Part of a small language model's weights.
Size: 12 heads of 64, MLP 2048 SwiGLU, vocabulary 32768.
Training: 881M tokens, 6720 steps.
Each number is 500 + 25 x the weight over its row's rms, rounded and kept within 0 to 999. Layers, rows and columns count from 0. Numbers have three digits each. The size before them is the row's rms in percent of the matrix's.

# layer 4 attention value, 768x768, rms 0.0225, rows 306-319, columns 128-255
094:515530446478478542503485492510465444509523518466477511507462519517482477517511505521508500535510549492492479529514493478563474510481469550521531525490495513525477476463535516519509502502508526511490486440507520523495495496473479494457495515497485485507514482450542504515514508495443480515500526526498552495537478480498507504502524488462505477497496525486441531476495482474479449530492
099:494523482502516523551535567460520462481522516511543545557510457485505503466558481540511536516438545482488507493525535483484503507531498470477524536518561532507492488528519513540506477560473515515523479475520479524502537486465462488473496501490488499479480466499509481503505473486495538484456511494480514504453467540535508443475515459498552477551525484481474495495530476508517513513503
100:469506520497518481509481514503494498464510536512463463507507517506502511525495503528499495472510520472515504505499541485516484491504468492457525516505510478512485463503498484549469519524527486504500501464527471498532497522541533495507541529490431473506510470528457491463440505484502499488560518511476469506493500509506497480466500518492495495543490539481481459511505501460489451475494
092:516500492534544537529474493493496468516483514486488504488458494485493467550522520487512519494455487506488504520481500478515473466483507466536486500485466513479487498506493499501488510482472499486505476514496522510490463547456471488552520546497568523526522535493547485518508499553549497535484513492475533512510514522531511458462481498479502473518527536529517495524498546511477481537508
097:489530469490508486474521501502530511513489507503520482507542519489533496485507501481532483503467530508524529485513498517503528524464487489469490527521487478499490513505487499486501465550529473463501516458503531493461532509505475458474519480497502520532487548504530519532558459504486485478489520527511477515534464534515486491531518518522512515524538483522529518505424478497463512483535
093:476520476475470516494461530489456442500463538505509485483496506539528454469499491496494489475548462531490534484475519533505539499515535529560554467480546515539499505487475497506498560507487495533508487538491501453498484521504517506549469477453459502475567550473507530479507522482515530548495495507468527482455461495470515485490507504514509470521478487512504506537453454503495488551486
093:488502502495533497485528535509518483500510508483482515459498477459554511523509532494469498467474508498450465504495474477516541499509514485511529495546477506463451503532542508469507498480481487545527523469535499521497519484523494518522532492509476492486490448534511533439479483475499489533495479479549508525519492507473509466519459479536533461506515502485536492509507498520509491459474
092:502498511501516509519474501478476492531493494506474470530461507499493487473497473488514468499507484504495486539528506537502487503467514517517486537514466559484492514488522477437516458518551534527557484481518529502497526533485510497471523498506523501531469499471529455509478500534515519532476517521506488498484497485511489545499548550472506490523481516444498474483497515504481581468460
102:489493512545521511489532480504541458507533513491491506522511500453494507464484471474503482512469468459512498494535496541508495483532533453483504478472505542502549507472509479510517471487541481517481493531521506480506511497512470486531550463436501512511494483507540504516521492473509518474480537460436520518463493512516508474503509468502526500494473483480463543474474509537482528535483
091:517463472478475478504455482459468490515519485510527483492476498521476520453530484512462530540441498486536498495493518557508505579474489492517467498477480484504484482519488487474533513527542501469505507538488497509493473528478508538486493506507501556509525533499485512509517508507491546531462504474540513456458514530496462504511439502525471495478499542493469521540476501492492527463507
097:476520539471474519510500491491507493475540466479520481483515460451524490480489481518520501467485559512496481485503507518460541467515510534506504542524501500494499508590528501519487489514480491491463443465473522524510496503497510519500518525471511516513510505526479493489514472481524464522526487508485536477488467515509500457491517486516513523468460509543505509556523478513501492504508
098:454528517478509497516509509513485476506510516516534460503452485483539537501514514501495495509528514497487537468539548514479465536480502517555508488478474511507491516522540473468499489503483466529492520522510464548509535488507493503510508534482468512460494507511453485518496501513476539525504478500512451527485507483523474444513484522505500456523508484525505477503485527476511481477526
094:525484513535513514485528493514480528488543502490509488500462469526478481498492506509483474502513517511480488506466533510485510445478497503534508477498500468544505485486492488489488504533545509510544517532478489529462498480467503526485515459520493551483507447469510523475485491525513480465498515546475490497525494538543512487497490537537473513511439520533529512492514498481509502510521
100:493510510528510465451461501509478482503511487523503513527517489533519480486473473518495513476491520528500500511501473533496512558450518472507472475507496522488488492511523458542517495538547493545494518562500499527498509530501525485463515489474464511490506488516477499495537515523493484488503538464480498543485471501532499478506497500496492497494496470493522515474484516517523561505536
# layer 4 attention output (transposed), 768x768, rms 0.0279, rows 306-319, columns 128-255
097:513521532494482493508509516521528554502512497528492458515468507507538503497504503496467521476545480444507515542488506490479541499542532490523503513500516490481502497546482525442449525451496507503529497506482476481533493548455522480499482551516507511463533528493507552507505509515472505491506425479603459482494453437468465478501488539494503506491480512504500501466550519480537483465489
102:488507527512483483525468438499437511498497491504511498423513525474542511536512529479499481510560503519485510542493484500490449523469469471502466448522462447501503514481505501469470500512503491528494513515471471505512502518517501486510470540510515513495495565484495514488462487525504475513525490521494461452474502476508507541479497549513505493505454529455508523527480505486457450519439
101:514470467506510520449530489470525477510530491518526492478498494471511524474454487482519496486518438456502497489510510544485518472524488517482472542492460512504479505463512496474512529495525538522493523536484529480526500477511470501470493447485529492495551517455521489518517493537465508514482458485548531486520513506527510505529488491499501515476523513516506509522484495536489503513506
099:461527511512483515497503460463514501520524507494475454508506498514534542475508513477495468476481495516503474467496523534554484513546506496500510519491541484507478462534486504531546495522490513520495484466505479473553492487505545483506508482502472523508482482504495448525523475547518532524492514485521506475521480511496447521497489537502465503467478484523513508514490466481504501519498
100:465507507513485503523505529529519497489544501516473474522472506512506519484513519527490537555474517516462501476544463509547496531499491532535507471511445532545560504500499525500499516499530433534439487482510487479480482480499483517493470511486509479479520473479486501523536496518544506487493493463503494481461530484462501517498506538489514503475457551494488481506510509504518508482469
095:508493560520474494512473568540502570524511486511473525512529486489479521479487502532470533488477482498526482486447532508499505494485478529448495501517480497489477484524464463493477475523494522528557496490489517497495527504522494521506536536538560559482501518496485495513506473503494478460535526521492494512469503517518518497558509500456509466477506470466478495494508480506506502488506
098:540479524512480527477497493501480515480508467508501485469536478556483462487520449530505479512504514464502520488499471487483475499504516525493471495466502501493496455506485490462496566519462493530496450517476527454499456482517497468521497469537485468480498520458476522500516478537535524495463473523468502501509510512538475514488473509481485496512497471521445516499424545496504453549507
096:522529495486476491479516496526465508504568532500532538514498480517504506472481516526494522460480486503457510481508492476550516491499471529493555468487468515537560473530523554545466492494507489464472485482491548481490513499514492489494498520486482462524504506550457519453493499488500512470471474486482465468468566499482522483491485466540526449524508514549472508496511500462511474539500
104:495521506492510527457484488491469525532494481531520508470503457557531529556510478463540500478489496512494469525504510489492503517451440486529507527483453509504456470494507533504500490489455502470475480474522474514495473569497496516529486515544496518481466485501497499520500478506509529474481499506462493522487515468473524506515498461514458474514482516512531464467491512482480493526545
094:532530516520518474518496507556531512486519475467476530518500495484504460509471515539486460514545515490498536511481458464559483494503539514478499501512502496497495506503531492441532487495498507515499490548494478544500486492530529470478517495525518532478511482493515504480437498508497519454483518506477502531550535451492497534431534492474507572489495499486512490487473485477468530522511
101:530486497519494516458496486485490502488466497482470500488527521506499489480507574513455521506532466470480462515453483505492497495505492477539515480498514524476496454499510502519507461538489516440549525543520489488472500527519518473512494483513514523470505551484462489504524470496482502498473498491492481516514516501481513523456504532490505472556506486456495480542457482536434483459506
096:470507494487504470471501524489529540457499450474483531516492532488465469530490499503461537459488501464508513513491529535486480532495496484507495509555548470502517507519504490553519511507531521464462509519499512506511516522525493452490460482485519495504510508560482512481519505504520516536477514448455506437453515548485469519473551454485482512472492522506467508533526508512465527533511
097:480509521524521506525475522525544450484490481529496502525522462465529525527530502515518486502522487499497508539507475498484513490473469500452484482510494491501522487506510510491518499466498513500529520454466502512514534540533473511490497516527454468488472525513534485505512494478517573486505526452507536464489467524490489501508487506498493469489553466482471498483508485494492443507509
096:515511464520501508526474495495532482502489506493512442477502544501452500551522491475502498509527491476486494493449524448498494499487472507509513478476523520500505535506481541537500523507487508464516499470484493496546458453494466496497466483495458482503534458481462519508482462466496525505499500531492452510483504481490537473482529523490494479510515494494480509504468497492486468520478
# layer 4 attention query, 768x768, rms 0.0225, rows 320-360, columns 128-255
088:463471500516529500481483499512493472510497503494529489539515491466507488540503493458533507506462462492494505484488535526499499493502516519556561504488496526509545507468512449485528519501518493493520511479537479522486486524483468511500492512504525526473536509497508513487513542464482483545522510506480475523468526498474513471492511446531515474518491484481474470485501479468460516482485
096:511485482469527490486507568482518479542493494483478506470487506547556519515531513430449488526513505491540518467467538498528503481474520502492506518511508472513508536546514472511485493489510476503488535517479471494510443545475470456518506450493515488517476464574509486504514533465483526490553533509469473486477476478496491543478539467496485482524518470516509462515482516516501477504490
093:531473524493510471523465492475495507490467497507478525539446454494482510539523448508502484461529522525524491521462487539526510517533482516489489478524518512502514527533505491502496495461477487524499543507474491498458497495474509501521480485493539499462479486472495517500481480486491508484508515515528485511502513522544507502497499540547507543505475523473469471545500490481448530477485
086:493510499518508531569499513506484467507528467525511474449483525510471539469516485534488447509473537520498470502509478533440563454499501480486485472466527505499522494504496488511448487517532509507517497495512481486498501523518458523449557485509522449530519497519508494479489508500501489484542482457542495506493483484491500525488475498496453463464507462518545511508442475513518492455515
091:491515520472496508483498473517475531502509511490516501521456506478491508525526468472461511519474514481488502508509551508475491486460483516508499507506509510505505468478490449472486527534512483552459453471491495481491518502542493508470484529472485475452451500483491500519538446502500517519519482490535483524492508496526527504482492472475467464457499531502476557565504516487515499486507
088:548514510521537496484503507491522551493524521455504554493505493556510521522509501474483458505436489514561558466504461451518462522503469479526541452559508485525542483459511472527478498501545489462484548493509481494491500496474499493447498448543494487499456473478483500458522517480494506460487485485530449514480507532492483534498498460488495526480496480522466534461485465466508529505477
091:510502531483474473513457469518484467508517442503475494531521519542488507511523536489550480466495453544471471464518480490475503458485525531511498572517522478493516543442463464508488508519507503514498528487505486509538520508472500493493497501479511498485496482526494522507495528488487462497518531461514507520508493491524546534495509450497512524499495467509466515480497470506524473480479
091:534536531476496468521480496513454513490496485488512502537490499466456477560501523505509542533539527484511472520509511529555520540475536486467481514510499512486475513498513530500516501491542552477463478527497514487490508508529498491500535519477528458461477489504504459492521500467533509489473467518488528471491500510529505561513482496448536522486508522533509501520477515484521457539516
094:498512507496450447491493518551529482519493514532498483476487505555506459550489470506505492493491464479511505495540491547493513478485477504539522487470482496490469522456508511504512525487530513475453465529493458523465529567488477518536501528532497501520494509548472515550495490498493474460508493500492513553470503510513505494506494433498532464537491511485516502531441484529534468493505
094:449488477547508509516537528515519479495435520453512504543495464463501516497512454472502494495531488530485523490496440471463492491500547471506473476525493499502519529508473474483511508532500481506511486541498499525521525512501461497443478494521456524548493496463502499489499513478488471508524512499481495463516521500484482493489451511490490484497465515521508500501490509458435503532493
093:486507478463516489471547507507487526497531440495469494496488488481518503515452525506453441468486506496493497491493483498575504543516501508510511518492520495548500511471533504536553477507475494515498519506516513491507479523521509472468493532536482510503492474489529490516528508486525535510502453509496496501490500518519512521514466490511506480493490470475465485521528497493495487527533
097:532508490489524502473521507444486514499479527504501451519493497466485500472523533508512476521509556508499494502517491478485486532524507451508485534477512521479463484502511469486533503532521509496532472497479519481527531495519492451459531464479476531502506500479512522538511478524523527489500505484503484507502478509484487481452472484510513504457467515519485484506524501520519472519488
089:499467523526480454506497489508505494469512501551453498499497501543474504518511448457560490475503492499526491515421533477445483463507518482492488509520474515506498490477554502529497479470515465520444519483479496501505483491507504477471524558526518540454512508509480505535540513424509496504562472451508533523469505484480464509478509511475474519512472509497519513466498479525490490530499
092:490463486527503592520535448473548495558526498515499505531471515504534468521519525487499479475454544510483479513453519476472524500505515531492479473510526532459501528505445477526489510489539502523506464482505471488479464495527490471521512477474509523519483507536507492541482481527490496514486452505481494469476492505484503495497514524509495543475518510484541492507478490495535551481472
092:495455504517469467498496495485470504501502515432505505499533498469484430494505475514490509516464512521475554503530469497489487496493495494480570510503498491525468520522493497482466495487529443526532480505510484522510509502522514487454508491513498496483484472526536518482494497501517483542503507563541506514528450487499499501471436526497475482511495466499487479501484524486492520508529
104:495503497495494508507517513495473532473481532519497483542444425528504498551518504532529479465530487477526508509496504470504471507495526487551499470496452509509501543506479491498566514465490460495542455481476519509519502457482492572491542486494506495523482519474508495526522487481480506487495498505515480469509501539518517486470497532484502473530473508492499518519461556501464528459513
099:468421486531554524532547473490483536442511513534464516476520475506486485452491533540498453484510481455468526502469501499482519499468477496492516479499526490447503482489520531520489491519477487512494513465531510544474454484544497493485446494484492479479497457495518525516481487488512506479510487488477507485474532523512491484515487542594492511539480545495526519515485540477504513476518
098:543497478498471477511473512506506504504470511509515505479505450503456511503508528513492535471497529497512504481465522481429489505493531504475443482521469506498539533511497484528506480518487476498493466536466522526448485476504513505476500507477498528496471471466475495523503478474568499519448525469475488477474522520466488500482471493505454475482506515458483494525498500518511484490500
096:528495536498485486470496537503535499475488464497494520503499503464498552528539456483494503507517499508491521449476499458482515522519467540491496520469530547531498473460542464486511511530490464514534515501560472486537501577465494473487471498460486460467451467510471486522527498480476504511524493494497519483516512513546517490508501496501505467518490451523466509508529487502526573492497
096:488484528465480495498479495497491525476512529491479506502491508489519512458498514510493469445487531495488476465485517512492486492504480492523537533468492512518493488466548540523484507515511523459534471495542517489508511524483502513515544520541500497500533508480540495474496488477435494491506492461477479528494449474443510529472476481518518550481436477524494566531517503481499487507498
102:485481498500505522449526496488523503487515501524520484467459481530502477449504471448524512481520504463474462537502497521532525452491505540519512513500496516481525503505507495501538507467517486485509449526483534481526500493468502487482539495486482512512463476522567475511487494512504468511513506501521551537502576464521504470494515516512504532541526496502487515482537506481437494491511
100:465488544507488537468447479522486483453472493486491497547462486530474539497444521514466499502505511463565493502476561498473454464490452531518492459518507484483550509531525485477505488483488503472479512439500530499498502531479541477489443522540459471538470504505517496458494497460492489538464509462512531483529554502480469489536501508470500533538497531411531467482488512473545473487516
104:490482503576476508498507476514459511501520486505490535523504503528452489484512493552505485501501525486480520480570495478506486524465505477537521472468513521498478473517535483501485503519498528501489505496464464523517481508518514505489520516549446544523516503497522496522511493493472530491541537452492490534486519534474528505443504522529483499525523483540480506519515508451497500478484
102:489477488502497519544464548519492506560486474524526524498508500500460506504494474529530541491498457494467514531507494466545529508472492547521500460493545497530462513508495497531517475479492509491498497473471529488543494532479470532527492479480499510486497489508431528526521483536490470509497497519461491518490532528472514471502509477511496480487502456464524500485507525509550518466466
107:495497483438505500444483507572465476457489474503489534466540530463508538493479509503501486517512462479542482497470510527500521492511501523487491494516486543471481536498516504448469530468474517502501503458520526473494486487500514508498465484523458485478481525476486528485495510542493508467448471508482530462520502484467507530561500487491493466427516575482518539511496441527503528504508
109:459513482541498528516481532501491511483492508516511526538481508506541480496507514503509470510488542513476526537460525526494486510487524542527539464468472464496497466535506509503452463496522536492447501501530479525488492507507528533505492492506480531509443525473476429470479456519462464542509509499511474484502539536513541550450541462495530513547528486502546521511497532482451495517501
102:507476518465463466472500528480491513512517464533559521498481507521533491486481516510490504486510489495471484487537509451543519511486463504479506505558552514544491515529503502508498477524510516495536435492494514492463559528514474486476502493492514514499505484504505542502512493479491483493487502524519531479488480512496472487471491504535487473478503495490471455492546489458478496503516
098:482503526505508485527502520511519490455499492493518531489508504518508486516514467543482524459483532498515523508438543509509523492500457518503491524482530505493492543491512502497537475492499484493484490491466515484500494521498510503504474490470504560502475473477475537527443478469496460486527476507510492561488493534479505509516506523489471468512518495505497500473484490489560527509487
101:508490487508535474510502484497546511524500515523531443508494492508480478481483489490496476509497473501469509510528494491511527503489473523479479500458539528478482490493515514500517480451469488558502478497501511486485480501505465522505493528513487480505533493517474499519464517489469474517487533503467499482541505509509506475476527486502497479521495491517570472476500487483494538506501
104:501490488522513500463528503500467472522503526487497510491514477526528496548472509480494534502538477507451525459512509463498543529508507461456482492507481485496537516494462461468472490506475472475516455495478462516485499533487461491500479481530498452519477523479506523480474472515507494506541512497492530540461497512495539493488481530487548489486528533482544486511488484517508463511452
103:494512501548476525491474481487532516501497505529478477511480487537507446505504521517510484494489533512494522499506491527483486478438513489538479491507518521497527543507514492461525489482549441476500478495501491497480488473461487568544478523495485477475496473455454526542531496498502484452522446474521475532503476497505528497510517558468531499483503456483507533491485496502561455513458
102:492493525535466519549517433476500511606493483512518505515541503490502486495484520538480519509543512483456489526544497513521519510519495502518525532499500527513491512489493475468530499499467496551527486535460488543470502453485445493506528496465496494512548543548487519541443449566490460486474528519493509552479518494494486501539499444519510547458494502528497502510508502426500511473514
100:484495457519529481474512479517525513533466498464511513515457478491464472476505495510466484464501475498505494493543492544504464531493502498504483474533517469504498473479476498564513550469481456512529497498468521489545501494508480541505493536502478512524491468522475520507481510504479493470484487474487534500438497491527521491541493503499515487495541482477510523509490555475472509490495
089:497474510476454474516507548496522459513485517484466480486514450516497535525492528524489502460477450538491470484500505531501482491497529473533485464475497541497482495503503494471495463530487489481496464477478535540509507506497492496518507494490553471539469546511510509476542508535507471496542507532490452489543455505490514532486461490490456512499509487518485492482488506462497514519528
087:456541538510493502505512529555515532499490492505558521503534466477471534492534525482480507492478503529511520480504502496500499517520504472511455468487484526508520523502493506503501451494492507521516514517515458485488497576521473526467509481480490488484506501503533459505508466504469512531508489521483485510514472513457492492464468512507500504498489516542504490473487506487495506468487
089:445499472466456499510491506497480533518495517492532517474531490488467484495492527522532499540506502510519479488465480491511496466522495492535535510487485490518440485543516501516517473486453556516507487518550474484456498450478523529537486472533534472534503536469484469449472518512475505503508547561551447502481543536510495500532555496533534502530512524514505519452461498507518498517535
088:509524494517497530472477507530528509536534466503500494477521496482522485472549476519504513518498490497468522551496532505481514468460488473467517511458476545515480507484516525528514516497538522503521464513504509547538519475519462499474506526488507526514501470520492503490486477502452479477494468489499469470526535523504513542505502517522482468502483516530471524516436494439513458495471
091:454533511500514532492515512509482549477528472480514535509468487525480493494515482486483541541518527491549466513496556465515494548495514513520508523537510465488506516524509485524526474501532487505446497517496494493489536493549474509516541512499477479492494500479528444480547504497511498463472493481557505487504474479484539512510504483500493528458474509509518504482524472431479514482484
090:513489477518608530490492466504519513475485480514511470486473503489487506485475537491469474506502515478519561482507485428522502491473483472478527495509491504448494464570521501514506494492515532518494508525474514471505508477497443439499498516484472476470522473503468470477477516513565492493498482470490510508488475468500454492506463504495438512460478488570479459540512498488528458536463
094:521549515485495508545489474543448524532507483513495528479523467516546499446511478508501501491532470501532524509472471477507464528506526534552504513535500502481452539480535509466488507532523499523443485506489498477524497549483468491514536499514511527498550494488535459505502490501493502511493499487478521520515513512480488451483491481495510481536504523435503452529496478486514513493448
087:493494489507541511509492477493524487483481522476486511457512448496524547493505486443522558513491506488476528459510514446543512460478546500503538553497474519530482468439502505480497431519482493484514494514486529454542496517541553494553505475517496502492483482504465515491498497536511532540498472537494535495508528514501511469482513518494524478531494541463534466540491544477537486459506
# layer 4 attention key, 768x768, rms 0.0225, rows 320-359, columns 128-255
090:541439534432483511480505493525498511491530552501501500487513478456479472454491480497536510508487501514494504512520505524457516521499491440481500529514510475510474501547473511538542501472497459511531466486528517506528477531484516538543500482491485464546548547435502482521494469498481497504525444540570552475527459480485516513474493523525510462530547536536507523486506508541542514484510
087:482454477489445494447530498500517493499492473478504499501482526490482479518442470480515469491474501557501514517449514517509474475500479477562424502447516515505533527505482507520509504523484501469516504480490539488496536451535471489503579519524522523510500504475468489474478504529537551471521534534545509485477512518498522472519452470527477532537485514531512505513493486519475484524530
082:460469501530547511502508479490516524449493502492481496503478520493530485518468530491475514500524483493482477483505472549510524510490517471539487527488516497528539446469482430502490526445531444472470471447487557510530493513559530508483520497549542503493486524510481476508500510494530483492512464477522515521465524484484527520490468469497507496520506497467522479513469498448522485521478
084:497495502499512489469503480495503473535510555483490499496483499530502517474501479503526531526513514484498470550506450547525499561477483540501497503479501475543494495492495514539506558505460552516527483541451484482483511513527494508505489497487510499543501507503517480462467500520517564481503500451460460513507489520452505518557531508511495459460516522529533509548515459531508473519507
087:470489513534508483482518528559489495523512527467506497484479490521504515499512491553500524506504482492478504573498498498509515529513490544515509489461522510508509515533494498458460507511477557500522518506499488463476490487511504522512513519474532514537472481504530527435471509486473511536509477459489558485522543478484471486463502479520509476536472484481502494493532507477510496565486
094:478478520506444485457495521501502476518498483468475513483484491496542499495500454513536453449524449502438519467521495508489470471470509526510505527461491522522495477531476525485460501510477503498506514515492514505507449498502488497544509528465472578516486498511519542509498465501477480500562433518480512520504534477475459492481572507490555488508468551533486498480527499488496480457525
083:519486523519454528490508500525493498508498538512504478493545510489497527477504505500476537520509457494430497502498545532517510471522487489487488563485504514544489492505488501459505453488470465505496447515548466491494475512516503472499477486501502529505495517507459508540493513493508446497458529532494518533502513502443500506514537516494461506509492509538449548482539449511476482521499
085:478510490530501488472530476495469480470530525513469505484499470506472527495499518489495496497510485504516466485487529510545499570504466498499561462520521480450509464472510446490484511502512530514556498542526451498562507504522487510534496487471496488499477477517485504487468486551516539505473495540494516487473538470429489545521498567498497509498485525521493491487502494537501480489510
092:478475509546449500552464521491497470487479505484486487486511472478447484508506457518482492470526551546487474506528492543526507526529489456520468486475532488499506538479493522498470518469557513486493524487493541516504491468514479464472472492534493467512473529479473512515510512526519491540532454490528474532474478515464464564482495495498470513519524475496505532464487478508484529522509
091:495520481503519522492503473480444461494505537507448496525465515501494480539451476509501502505472547490520500504478481581534540487507532463494462513484532501510540518507478494506494516504485530480509506502508487497479486552514520490481481538490536499509513523532517514472511478436527519484498441487497487494525498466553522519518492478530474467525521525547467511520500499492474506538504
089:516536495521481537480504457510501471485452517500499473490480510503463544497510521516518512505461558454545573547472482531496503528510515476463508488495513532525483506489524530515503507536550538505526481516511474535530509514529484476489487523536503557529534495456466552493500498534516511529502541499483435520501507475526506535505561488492484558504484498528499482506523529531513491523444
098:481481491526471502527536477494521473538516483487467546531542432507528516506475496477542516528489497476554463464490523508487497486485484501519541519501486471487522503428489502514521469488512484535481477503484493508511534474476513535535467488533517530468504522539493515506459490468506490537474517495508516521494509492477515492502550497476520499437481524485540499524498552539543575489545
085:463490519495479517541498459504512520502566505495512504491531483481504474511510520510521530508488492507498527496468448477518485519495500548506476500507500515458480488484510488528520500463493480494530514484467514515488498525515506561494476486511479509537543476502527555487529511473536452517541531511492496470487476491530515462512479450499476497475492517507447471511486483506499541533480
088:508504505526518520427459453517501500503530484457425524509484496485503480504478509468488518494499489528509480508455531503484554533496475495498530515487546494524502489462479458501513496495467513499513481470492516481504473482516453522502532517510545514456481495476460509493474466446510466496525534507530470489492468525461460513535489517488539501552523513512495525456520508501502505479494
092:497523442510475517546514530531519468491507502459463494485522490477503532520511486472544492485493489457524499478528552546518519521505541486464546501491539449501528533502514520498543507493489503494458513538508492479488519514486494514483515474475527476529542506545482478472489488523509484493525503503496489499522509511512507480497548498476492481489483491525536489514463502445532556533508
097:519495522494442494487546525498475513514509461469434480485530506456505497519468528480538485505516474505534525507496481538461510505491483519469535520528466458487529508493494517453467465487492487472484498504527484521470532514499477473497498498503498480456539489489495486467493485484503496469454518516470458495489452544445486510508476471446475485531444538490489465473488485477498507503491
096:528490511464514486475461468480481514446470467515523483529521541513515481476516463454504484518552517469504554476523507489539517495513483546511472523471530507504482509528540514485521515488485449513511485480443528531483528528492505516489533475480502491453498508476505497465512518480507460493500524493485495533493502482503459499494508483570535479540525473461516483515476527478493488511505
089:480487520503486502451512497492501482539544510514528533569514487469510537516482512474501457524488530474482505512495508510433505468528499517510490472541476498517474495499511513497523475490488553493510501488502500499494492518482500529449492495518553532495475497524451493484564529469443520511501507483486505527501531517450521526595524564478490503517513520483514472463492507488475561494519
097:528501528493548499510494526547486496524490525525515469436581494470488484501512470547515495508520527504472481557536532513469540515491469494529495494521498488484519527534513489483499505519503440483511495497501471481496451533486489522512525508532494489560533505506481503508519452495523499503530465514549499490529458455516503500514478506497494511492541492514485491521479516496463488546501
090:505489507509512484491489502507480479487486494479516510523524482524513496519507476520504495490521463537507458516500506503464503474535480486533509504507492506484528468510503491531511530501498496512496538555513535483472488495478473495508513511503510526489457487448458469535494524536496523510465520550471503519547504536543526465486507542501491524505476472474508479493535550509490548509513
092:506489441493485479478509513488533530512505461527487539480507519513502514500504509524509514466490499532524535507519465491454479496491473502486517525455497542544479482454522515522486482526461510533477515554468522521451465492485536517476510506520472471483510482461513524509491513479533527470467521467493516519476500469458520497535554554500504516510529505516434509516514518514547539528503
096:530533512553446481547504520491509545515487495482546473477501484524483482521505492543527488478515455529532473519499475521504499551523491508479479501494514534515550502519506493476506534533502467502543458515507482501484507429457549528490538471495466467496537511529516473503486482505502493495505535528447461485456482434492498534515521516487474543493492485536517501559488505517494522515518
098:501513498492540526505546475502435450473527482484488486515526487475514491511520515489472506483545487504502480492533477499529519530485535527470454475506484521503578523521485543463528498488492446510535525459486482526508475495490481495474495488491519530512482534489513553494514520483500465505490509498536532457527500444502480500506464505454511483530515487489522513487512479506497498511464
098:515505518511474498470468477463540506504522527502474507494501543489509522500535512519494478519533489527513531501496510437438498547503536487514466499481466467525481447449495511483482436482515502536474480513507488475486445511467482497462514470482512531478516555470464544506481520470498529521522501519529527510492528497504507506479506479482540527471529544513528496481467503523471530539516
101:506464520486476509500513544488514482525480527477546459488480512524477512472475496501482510484479505533471515489503494493458522532484483550493506547513481492527501476493494457510530528513495491437466493508522479517487489535487505483511491506542546517513485474503511522476503461451497491512527536480462466494501486480525516516510523507515502494509508458515494473465481521520524551474484
101:538519531503508529489509485545514516472513509511499492512495470498533515493506508496493540472553475467480496489542519513473502484512531483497488488513539529498480517501489539498516536545479501553489475475496484471477499443539487520467477464502445530529443513483515496501528530472499524493531499498465471467496514490507486565490437544521493468457484481476545517471509485505501515487507
101:518463496486510539504499495519545507503488494467463500532466542493495509477490523491476483509470522504529521485499488497487481490524502516524490478482528519495504514525494545480493491474466480496469503508496516485486451508524524497481474499499528487494493499497518483489531497490497457521518488490529561474464507506529541499439467477492495514536504503554485541482496470512474483480484
092:536491526492531488496494488486468528495482470484488489471497559465514521478491525461504475509530516453490480553505500514517497505485508460508503520515536495541500482497483510522494495513482498487454471490488461530491512485499475478471515485516481488517457545547511457490501481498479532483542500482477395503492499533497505504509456495501491481511511496498496505499508474475482519539511
096:502480504532447448458536493523456493512498471484502464507476504486496485504498522502482491504499481497490540534513496494495540497488496455496476469485535478488492508521541515499504511528501514472483513478484494492504535496537547481517529499469498494513519534540563447530484540527515520501549516498505520535474536510515530506467455477467514499514516506536499512546541519511426500543495
098:522496491518474506546524520483478484527509494525521528532479462465497468497492520550546495494501458450502508533469537473533458439514510493544473496526518514497455542504513534543470525510514540500517470492546486494487516502494514496519487507455524510491527457522468462516537480486491486469431497485514479504522508487523465467506491441476485520503522480455525528497513501527508463530505
096:481508559526450481509516504498471523515491463470484524553492474468545477536520521490525499508515470505504458478532485510489513450485532440495494520521475531510504512462441518511543489506486516483485478531488475529487516492472492489475506526467527533513490459568501477563513533570524470484473511509469509512479517518487479486490480521486431508499511478512484471494528467524500478486519
098:522503484478487503461492492499495510458501489477529512509492512502505515528515487445490503450487514533482501518499450518495490464468483503495518470488537512504477460510528527450471511499518535460494563463479526488532485520493496493500488503524527458512443495502490523474511484490530457503525471466531510504531529524469495467455479521475451462520460532532458539500509504494482482476452
088:477526487486516519483520488487521447499545497540496506497493460499484503456497511504492507525482533499488484502468463512565500533463488525509470565494514531506473521442483467514469468501462532548489514474473503503491538499521497516507519479471544508530463446492497487472515506534504507472488480495533489547483532510496559516491508486504496466487478529490491484541520514457520509516513
086:459507485513546479516497473530528535480488499466493519504464527528507513449462467494527468513514493475509492470543494476512508535515470526489518474487500483470481476469496501534521512485500536487471519499485504521515548502489488504510398528459460490460497492512432535479482526521493527479477529509519509480474503537503512483542518486509497540495480513502510497508495506456484519530543
092:470458493543536481509470521503483481524470463510503541518491527490525535496490491504516512513488486528526488503488478466485504497521527481487494457517489508498514479496490486512479471489499498519466450491537478499510520492433498514508424481507481520459521466500497464513500508526466506545483532539481499519471530474518539478519506534491521498520483506483505492495478519523513492473511
082:521443514521464470502479447496542514530514519457521506474494505496539447496493538498523502447462522466545485499497541470496452509504531510475469468488452499503484518493525517466484443492484493500535548531498515497493497528487538488509537516468478562526483486495524500470493463512500489535498505487528489501485463509493505463499483459525520515497542486468489465538502466532500493492446
084:502493523515503506448513515500479508486564522511495491495474500486518461457498535482462516544489503473506520482482494487448508552483523496516480499555553513502481526513498459504497484523498503486506503483469511492502528527518501489513522523543495488484488547433520488541492483504508464500535496521534484486504500503541523508498503490517469458485520506533465486534508553465511495489488
093:495480469489512504476479518451489464531491459510498468525441471502498450461527487496515493500491472477548475505520493474513489489493515535475518488500516470488489469474480536507478524465470519523510467506493485531539503477525533488511451499513477503493504443484509510485470468517469559538512474514492511485540496480543520481528500489555500538500517474523486518481510521471460529494521
092:522490520500504516438512495521497485479526487521503537490483468473485484478481460483466500453522456536495459433485499438455498491453478539527525513481491522519482529546473478492485493511515505492521473498513516503497460483512499476532492524478507508521495495494499468466542447518490486472518439488466554486511504530532481496477481497515527476509522547569514496509481538439516502499526
097:510473478488537527489484520489459482454483477504465543506501471487481521510477490483511533482440525484531496468475488575494451498495494521462498473504458482449491475540510499519488538476498520519502495546494479517503492522498463503518511505498502536453440489483480476484517473508561522505508518479465501504489424488496491494518512477487482455473505486517482435488511536506511524504526